config = dict(
    d_model=896,
    init_std_up=0.0143,
    optimizer='adamw',
    grad_clip=1.0,
    decay_fraction=0.643,
    z_loss=0.001,
)
Each number is 128 + 32 x the weight over its row's rms, rounded and kept within 0 to 255. Layers, rows and columns count from 0. The size above them is the row's rms in percent of the matrix's.

# layer 6 MLP up, 3584x896, rms 0.0513, rows 3441-3453, columns 640-767
size [ 99  97  96 112  83  90  89  95  90  93  94 112  96]
[[131 113 124 162 149 130 110 172  91 119 146 111  84 118 107 122 139 142 120 147 146 121 105 110 147 115 111  90  72 157 165 139 114 173 168 173  88 113 184  98 131 123 106  89 100 127 122 147 205  92 130 138 144  99 155 136 138 147  97 155 141 116 130 145 140 154 133 162 113 144 152 117  62 121  95 154 110  65 117 131 142 154  89  79 117 116 101 174  81 111 115  75 144 130  78  95 135 136 139 137 128 152 162  85 139  77 113  78 186 148 165 192 109 166 129 157  83 103 148 128  99 165 124  51  83  76 163  84]
 [ 79 143 177 161  99 123 124 125 134  97 116  80  96 119 124 169  73  83  98 166 151 137 129  91 151  92 145 137 145  83 164 112  33 148 144 145 153  71 139 135 112 126 199  96 181 145  59  83 144  79 101  94  94 165 190 123 125 175 143 160  85 173  80 125 142 143  91 136 157 109 137 184 122 124 133 138 117 118 179 123 122  73 129 126 148 136 104 127 102 164 110 139 177 112  96 144 169 117  87 168 127 171 114 157  92 149 144  78 107 105 168 196  82 105 176 163 169 112 136 133 135 136 105 157 158 146 156  85]
 [118 149 133 140  82 137 153  76 104 119 146 103 129  55 191  92 172 127  96  99 127  99  91 198 115 111 104 134 189 131 126 108 143 186 148 120 110  92 104 143 116 227 202 147 105 147 146 108 142 120 148 110 101 134 102 112 160 100 137 134  69 134 152 180 100 116 108 136 136 101 115 133  80 142  83 153 131  74 135 162 157 121  90 109 109 161 123 136  86 120  94 131  79 117 182 119  90 137 108 114 107  97 157 118 132 173 147 130 161 158 105 106 106  25 158 186 158 144 150 119 125 125 179 148 107 118 137 131]
 [101 185 191 118 199 136 164 147  95 131  98 156 104 147 111 153 119 129 151 153  90 150  87 143 143 135 116  44  93 118 150 100 192 160  98 160  91 124 103 135 184 146  96 114 112  73 142 125 214 101 139  96  99 107 226 159 109 128 165 160 124 106  90 115  97 142  94  90 120 130 168 140 124  66 124 116 169  62 127 118 190 124  88 127 137 110 128 155 144 104  97  79 110  97  83 155 169 137 168 117 199 146 136 111 192 116 157 131 114 109 126 248  78  80 141 159 137  86 167 140 122 124 136  91  94 118 149 112]
 [127 138 117 157 118 140 129 139 121 155  85 151 105 180  96 176 130 134 185 146 137  97 119 102  68 170 158  66 118 143 120 142 137  88 191 160  48 102 140 115  95 202  89 111  96 139 117  98 139 131 132 118  96 136  78 117 143 144 149 189 159 116 128 136 183 117 109 136 145 123 109 196 190 145 118 122 122  93 146 130 108  31 212 122 129 152 154 102 101 116 128  81 158 143 115 167 110  84 159 180 116 191 161 122 169 111  81 106 143  94  89 195 134 142 103  64 114 135 118 102  72  60 175 195  83 153 122 141]
 [109 172 106 185 186  87 158 133 147 147 155 118 113  96 148 131 169 173 128 100 122  86 117 104 129 103 126 122 170 156 120 104 234 172 122 125 154 167 176 121 106 150 129  79 168 120 129  80 118  94  83  78 124  52 132 103 121 124 123 166 101  90 166 121 112 128 152 109 115 131 117 205  82 109 124 107  99 171 133 198 139 139 121 105  52 146 150 127  90 126 176 124 149 102 187 117 133 163 143 122 144 121 124 142 159  80 166 195  88 167 158 125  86 144 145 139 126 135 154 143 155 121 167 170 134 119 117 151]
 [101 122 117 166 147  67 126 112  84 157 147 135 114 118 171 152  71 102 108 114 149 162 142 164 118  91 118 122 167 107 160 148 110  97  60 183 102 160 163 122 112 153 140 170 146 161 133 129  93 126 107 151 129 168 120 159 104 152 139 154 130 155 110 124 113 122 128  93 138  93 122 105 110 115 117 176  77 146 139 178  77  98  95  94 155 131 162 122 137 131 159  69 160 151 151 175 138 139  54 160  94 136 102  43 202 131 124 126  99 143 106 127 124  89 188  94 104  88 101 169 130 155 124 121 156 147 125 130]
 [119 158 127 110 156 132 144 105 143 104  91 109 120 120 176  88 179 165 124 106  98 168 110 152  97  93 165 152  90 177 129 159 175 149 160 110 126 138 162 117 128 117 133 133 111 149 159 146 106  89  99 129 116 140  98 163 162 229 168 143 118 104 138 211 101 178 141  78 126 139  91  81 119 115 145 136 119 149 118  93 148 168 120 185  79  94 176 231 105  84 179 129 168 115  78 113 139 115 145 102 102 144 170 141 137  40 139 145 151 163 139 124 134 139 111 152  56 149 151 163 137 190 134  65 155  93 150  79]
 [160 160 110 123 170 198 151 180 123 111  83 102 115 147 125 183 160  90 151 105 131 122 149 128 167 164  91 117  99 118 137 146 117 188 150 119  89 110 113  73 101 124 162 100 135  70 133 119  78  77  74 114 185 135 127 134 140 134 140 152 130  95 126 131 187  96 146 171 114 133 126 124 117  37 125 104  70 111  81 140 104 151  87  87 129 123 114  87 154  81 163  94 146 140 101 180 132 128 101 165 148 135 153  68 138 163 195 161 146 112 105 111 181 164 113 104 158 169 117 103 122 106 150 128 164 155 113  87]
 [113  94 149 207 186 108 113 129 151 106  90  88 144 144 115 144 113 108 152  45 153 159 149 128 160 118  95  68 110 128 124 146 181 119  97  98 125  91 125  84  95 135 165 103 152 127 100 104 128 144 118 118 160 101 118 153 129 110 112 119  71  88 126 137 104  77 201 178  98 167 130 120  67 190 168  54  98 160 163 127  91 136 106 140  90 156 120 115 126 147 157  81 101 155 137 177  79 106 106 158 175 160 140 106 115 115 174 114 101 144 166 110 131 142  80 132 136 145  99 120 133 175 115 156 172 161 106 113]
 [109 153 133 185 125  53 162 151 116  63 163  83 106 131 101 127 111 123 187 135 144 161 155 129  95 126  99  76 115 181 141 108 164  97 102 121 115 202  97 103 109 146 167 149 173 162  92 113 104 113 149 129 127 109 130 167  72 131  93 206 137  99 127 113 102 133 161 116 127 166 116 165  64 123 149 102 146 161 151 157 120 122  80 122  35 130 174 173  87 158 195 138 147 153 131 185 149 126 103 124 155  93 153 170 158 185 200 164 139 143  90 121 128 161 158 166 164 119 156 118 146 129 166 166 166 116  96 126]
 [173 125 105 126 162  99 123 116 110  91 132  93  87  99 164 131 106 126 153 141 124 124 120 124  94 160 129 133  78  84 143 128 103 143 107 155 106 136 170 127 113 124 148  94 163 126 127 125 107 102 114 163 127 140 117 109 139 150 118 134  93 247 117 151  83 158  87 136 140  88 170 112 136 204 167 170  49 125 153 187 199  92 105 110 123 146 122 140 103 158 160 135 116  55 134 128 183 124 170 182 123  96 201 193  89 111 141 115  92  93 173 149  55  85 177 100 108 138 136 190 158 162 113 149 182  96 169 115]
 [140 110  92 136 122 167 146 124 132 163 124 150 127  85  97 125 196  98 125 174 125 165  38 101  77 146 206 131  93 128 159 147 145  87  88 127 108 124 124 151  99 159 127  51 125 127 166 142 139  70  57  97 142 158  92 170 138 172 114 144 118 156 120  59 134 144 115 134 160 125 166 183 164  97 111 157 142 107 116 187 147 135 151 113 125 106 121 148  65 127  83 146 128 173 170 144 132 137 148 127 102 118 167 151 185  69 119  82 164 163 110 178 143 115 160 123 140 116 106 151 221 125 141 171 162  82 182  95]]
# layer 6 MLP down (transposed), 3584x896, rms 0.0445, rows 3441-3452, columns 640-767
size [ 85  99  97 105  83  95  92  96  96  94  98 104]
[[ 92  67 161 101 101 136 152 109  96  81 132 169 174 151 129  98 123 121  84 176 113  74 101 153  95 142 127 113 103 165  92 112  86 147 184  88  89 135 100 113 195  85 153 131 154 121 140 177 109 122 102 127 137 158 152 160 168  77 124  88 125 107 101 134 141 188  67  96 138 115 109 118 117 141 135 196 142 137  24 109 123 172 179 111 107  90  83 101  94 113 137 124 150 117 178  92 162 172 115 115  16  80 166 125 132  93  84 134 141 125 130 144 125 126 117 156 186  95  98 120 119 132  98 106 133 117 130 130]
 [143  60  91  65 143 129 152 136 132 146 140 102  61 150  92 151 173  79 124 180 155 159 107 130 140 169 141 167 195 132 151 178 103 128 127 112 123 162 101 162 130  96 181 161 145 144 148  94 140 113  38 120 152 120 138  65 108 124 153 167 135 169 108 117 138  35 182 192 161 152 121 213 209 109  98 100 148 129 142 169  96  90 120  95 110 137  95 122 152 143  30 153 124 126  76 150 156 123 107 159 145 179  75 109 130 117 211 100 162  86  94 147 124 114 143 113 127 135 119 111 120  89 202 150 155  99 172 155]
 [103 121  76 117 134 102  62 109 104 147  55 133 145 147 123 118 139 108 131 121 117 166 137 111 184 137 168  96 139 132 145 157 147 144 132 139 143 181 186 151  87  82 126  86 139 152  80 153 169 140 100  86 120 138 104  80 129 148 146  83 121 120 117 179 101 123 160 166 127 175 138 117 124 111 153 118 143 150 107  89 106 152 160  89 147  84 148 132  62 133 183  94  97 214 116  81 172 138  95 115 121  80 127  97 123 102 100 162 173  91 148 146 110 121 156  70 195  83 119 130 152 136 151  99  73  80 124  83]
 [161 118 139 120  98 139 133 116 132 131 103 175  75 120 164 116 178 139 130 131  57 153 157 120 122 143  50 124 139  47 125 141 177 113 162  98 126 104 150 154 125 121 160 120 109  79  90 144  76 120 151 109  86  86  73 148  98 214 125 104 102  91  87 175 155 110 108 156 108 101 160 115 105 122  93 170 102 139 127 130 160 111 114 189 134  95 112  72 110 139 109 109 160 111 130 105 142 130 131 116 180 122 107 112 175 141 172 141  91 118 130 150 124  85 116 131 160 119 129 128  74 119 128 182  70 123  84 149]
 [154 138 199 141 133 143 187 135 119 113 163 115 164 109 113  85 123 105 154 109 151 133 158 155 192 109 121 173 157 138 147 143 129 140  58  58 169 150 147 167  79  72 178 144 143  90 138 151 132 118 118 121 169 119 170 174  92 110 103  50 127 191 147 113  97 189 139 154 166 151 167 112  75 103  93 119 103 172 121 132 167 185  73 119 107  53 101 149  56 121 132 137  81 105 127 125 148 147 108 150 124 112  80 130 117 126 166 125 120 156 145  92  78  88 147 193 180 119 140 155 132 206 120  37 146  84 146  57]
 [146 104 141  92 115 175 132 151 119 147 147 103 158 129 127 131 139 134 130 126 121  91  87 125 105 134 139 129  87 150 143 178  90 102  83 141 127 115 151 120 166 171 108 144  88 165 117 221 124 128 104 134  93  72 100 122 147 159 190 123 157 162  98  84  94 141  96 133 180 174 132 114 133 150 144 185 118 103 109 103  92  35 121 159 134 184 117 136 178 139  76 120 133 163 135  85  89  97 130 149  84 126 102 154 109  76 150 143 152 107 147 122 170 131 127 140 116 122 139 179  88 160  96  70 128 136 170 155]
 [130 116  68 147 106 132 144 151 105 133  97 134 255 146 144 120  85 163 165 105 121 113 132  88 132 143 116 161 138 154 104 142 109 113 144 116 218 152 137 105 124 118 114 134 124 133 145 147 100 134 191 103 114  99 100 124 160  87 101  94 159  75  80 128 129 153 200 172 171 148  94 112  97  84 130 153 116 135  77 135 106  85 140 135 158 137 107  93 148 115 119 171 118 150 110 149 102 125 112 128 131  89  90 156  87 141 131 118 112 196 113 103 142 151 102  81 116 148 105 153  81 122 116  92 145 175 113  99]
 [ 99 133 132 139 157 119  64 144  98 131 133 140 137 149 150 125 127 151 155 157 186 160  30 144  90 161 109  96 173 126 170 114  96  85 144 160 136 141 119  86 180 114 131 119 199 153 141 150 121 162 153 168 105  90 105  93  80  65 107 153 155 121 169 111 129 122 125  95  82  88 142 133 120 158  58 116  95 106 178 124 191 112 111  57 113 102 112  49 196 141 147 148  41 137 156 129 111 166 171 150 146 104 116  64 188 131 175 102 130 119 134  77 154  90 113  95 134 100 181 102 102 130 185 151 101  88  69 122]
 [141 110 170  96 134 132 179 154  94  82 173 217 219  90 113 160 105 136 114 114 103  70 180 181 160 160 116 173 108 103 121  91 143 103 165  56 129 116 104  97 157  86 108 154 143 118 103 148 137 174  99 153 201 104 118  96 183  93 126 118  65 103  94 124  78 153 128 129 119 126 108 100 152  88 146 167 106 138  69  89 140 135 128  98 167 140  90  91 165 115  85 104  68 111  96 158  93 127  88 136 117 117 168  32 128 140 140 181 116 123 114 126 145 160 175 114  54 142 110 123 165 135 120 149 160 160 114  71]
 [131 159 143 140 145 143 165 170 154  77  38 143 135 142 136 131 146 118  77 170 101 115 147  89 101 115 113 102 116 163 112 178  81 147 131 124 109 115 136 136 153  92 195 169 165  99 110 130 100 129 170 121 104 144 153 158 172 138  99 132 182 144  81 140 133 159 102 165 135  10 149 121 123  64 119 130 115 162  85 170 154 141 179 118 163 107 183 104 110  94 142 193 131 108 178 131 182 134 164 103 184 117 156 156 140 129  85  97 121 105 108 144 121 170 115 127  88 140 192 169 114  49 171 134 102  95  83 125]
 [140 157  72 103 100 121 123 131 138 111 152 169 218 161  93 168 133  72 139 164 141 120 104 180 153 158 158 130 119 130 156 105 114 111 183 131 128 115 131  78 108 149 132  84 140 112 128 136  68 190 161 126 138 111 129 150 146 155 159 164 172  82 135 109  81  53 147 122 109 142 168  90 172  87  90 163  77  88  82 141 145  70 114  95 126 102 157 120 220 122 136 176 145 103 155 129 156 117 168 132  81 195 149 124 144 198 138 136 153  78 123 131 184 138 145 172  93  74 132 146 178 132 179  89  57 131 120  99]
 [158 142  94 171 138 148 136  62 145 121 120 124 136 148  97 114 158 155 187 143 135 180  74 129  61 164 145 134 184 110  76 156 174 101 131 128 116 119 174 129 121 156 185 113 162 169 157  73 107 154 108 152 214 133 109 116 200 145  90 151 129 125  80 184 104 135 154  63  83 101 148 173 111  99 102 120  86 131 123 169  58 143 178 117 174 124  74  68  96 173 128 108 134  95 121 110 177  29 120 196 120 121 131 167 140  73 166 148  85 144 112  80 119 138 159 152  86 139  84 107  72 167 122 115  99  61 136 132]]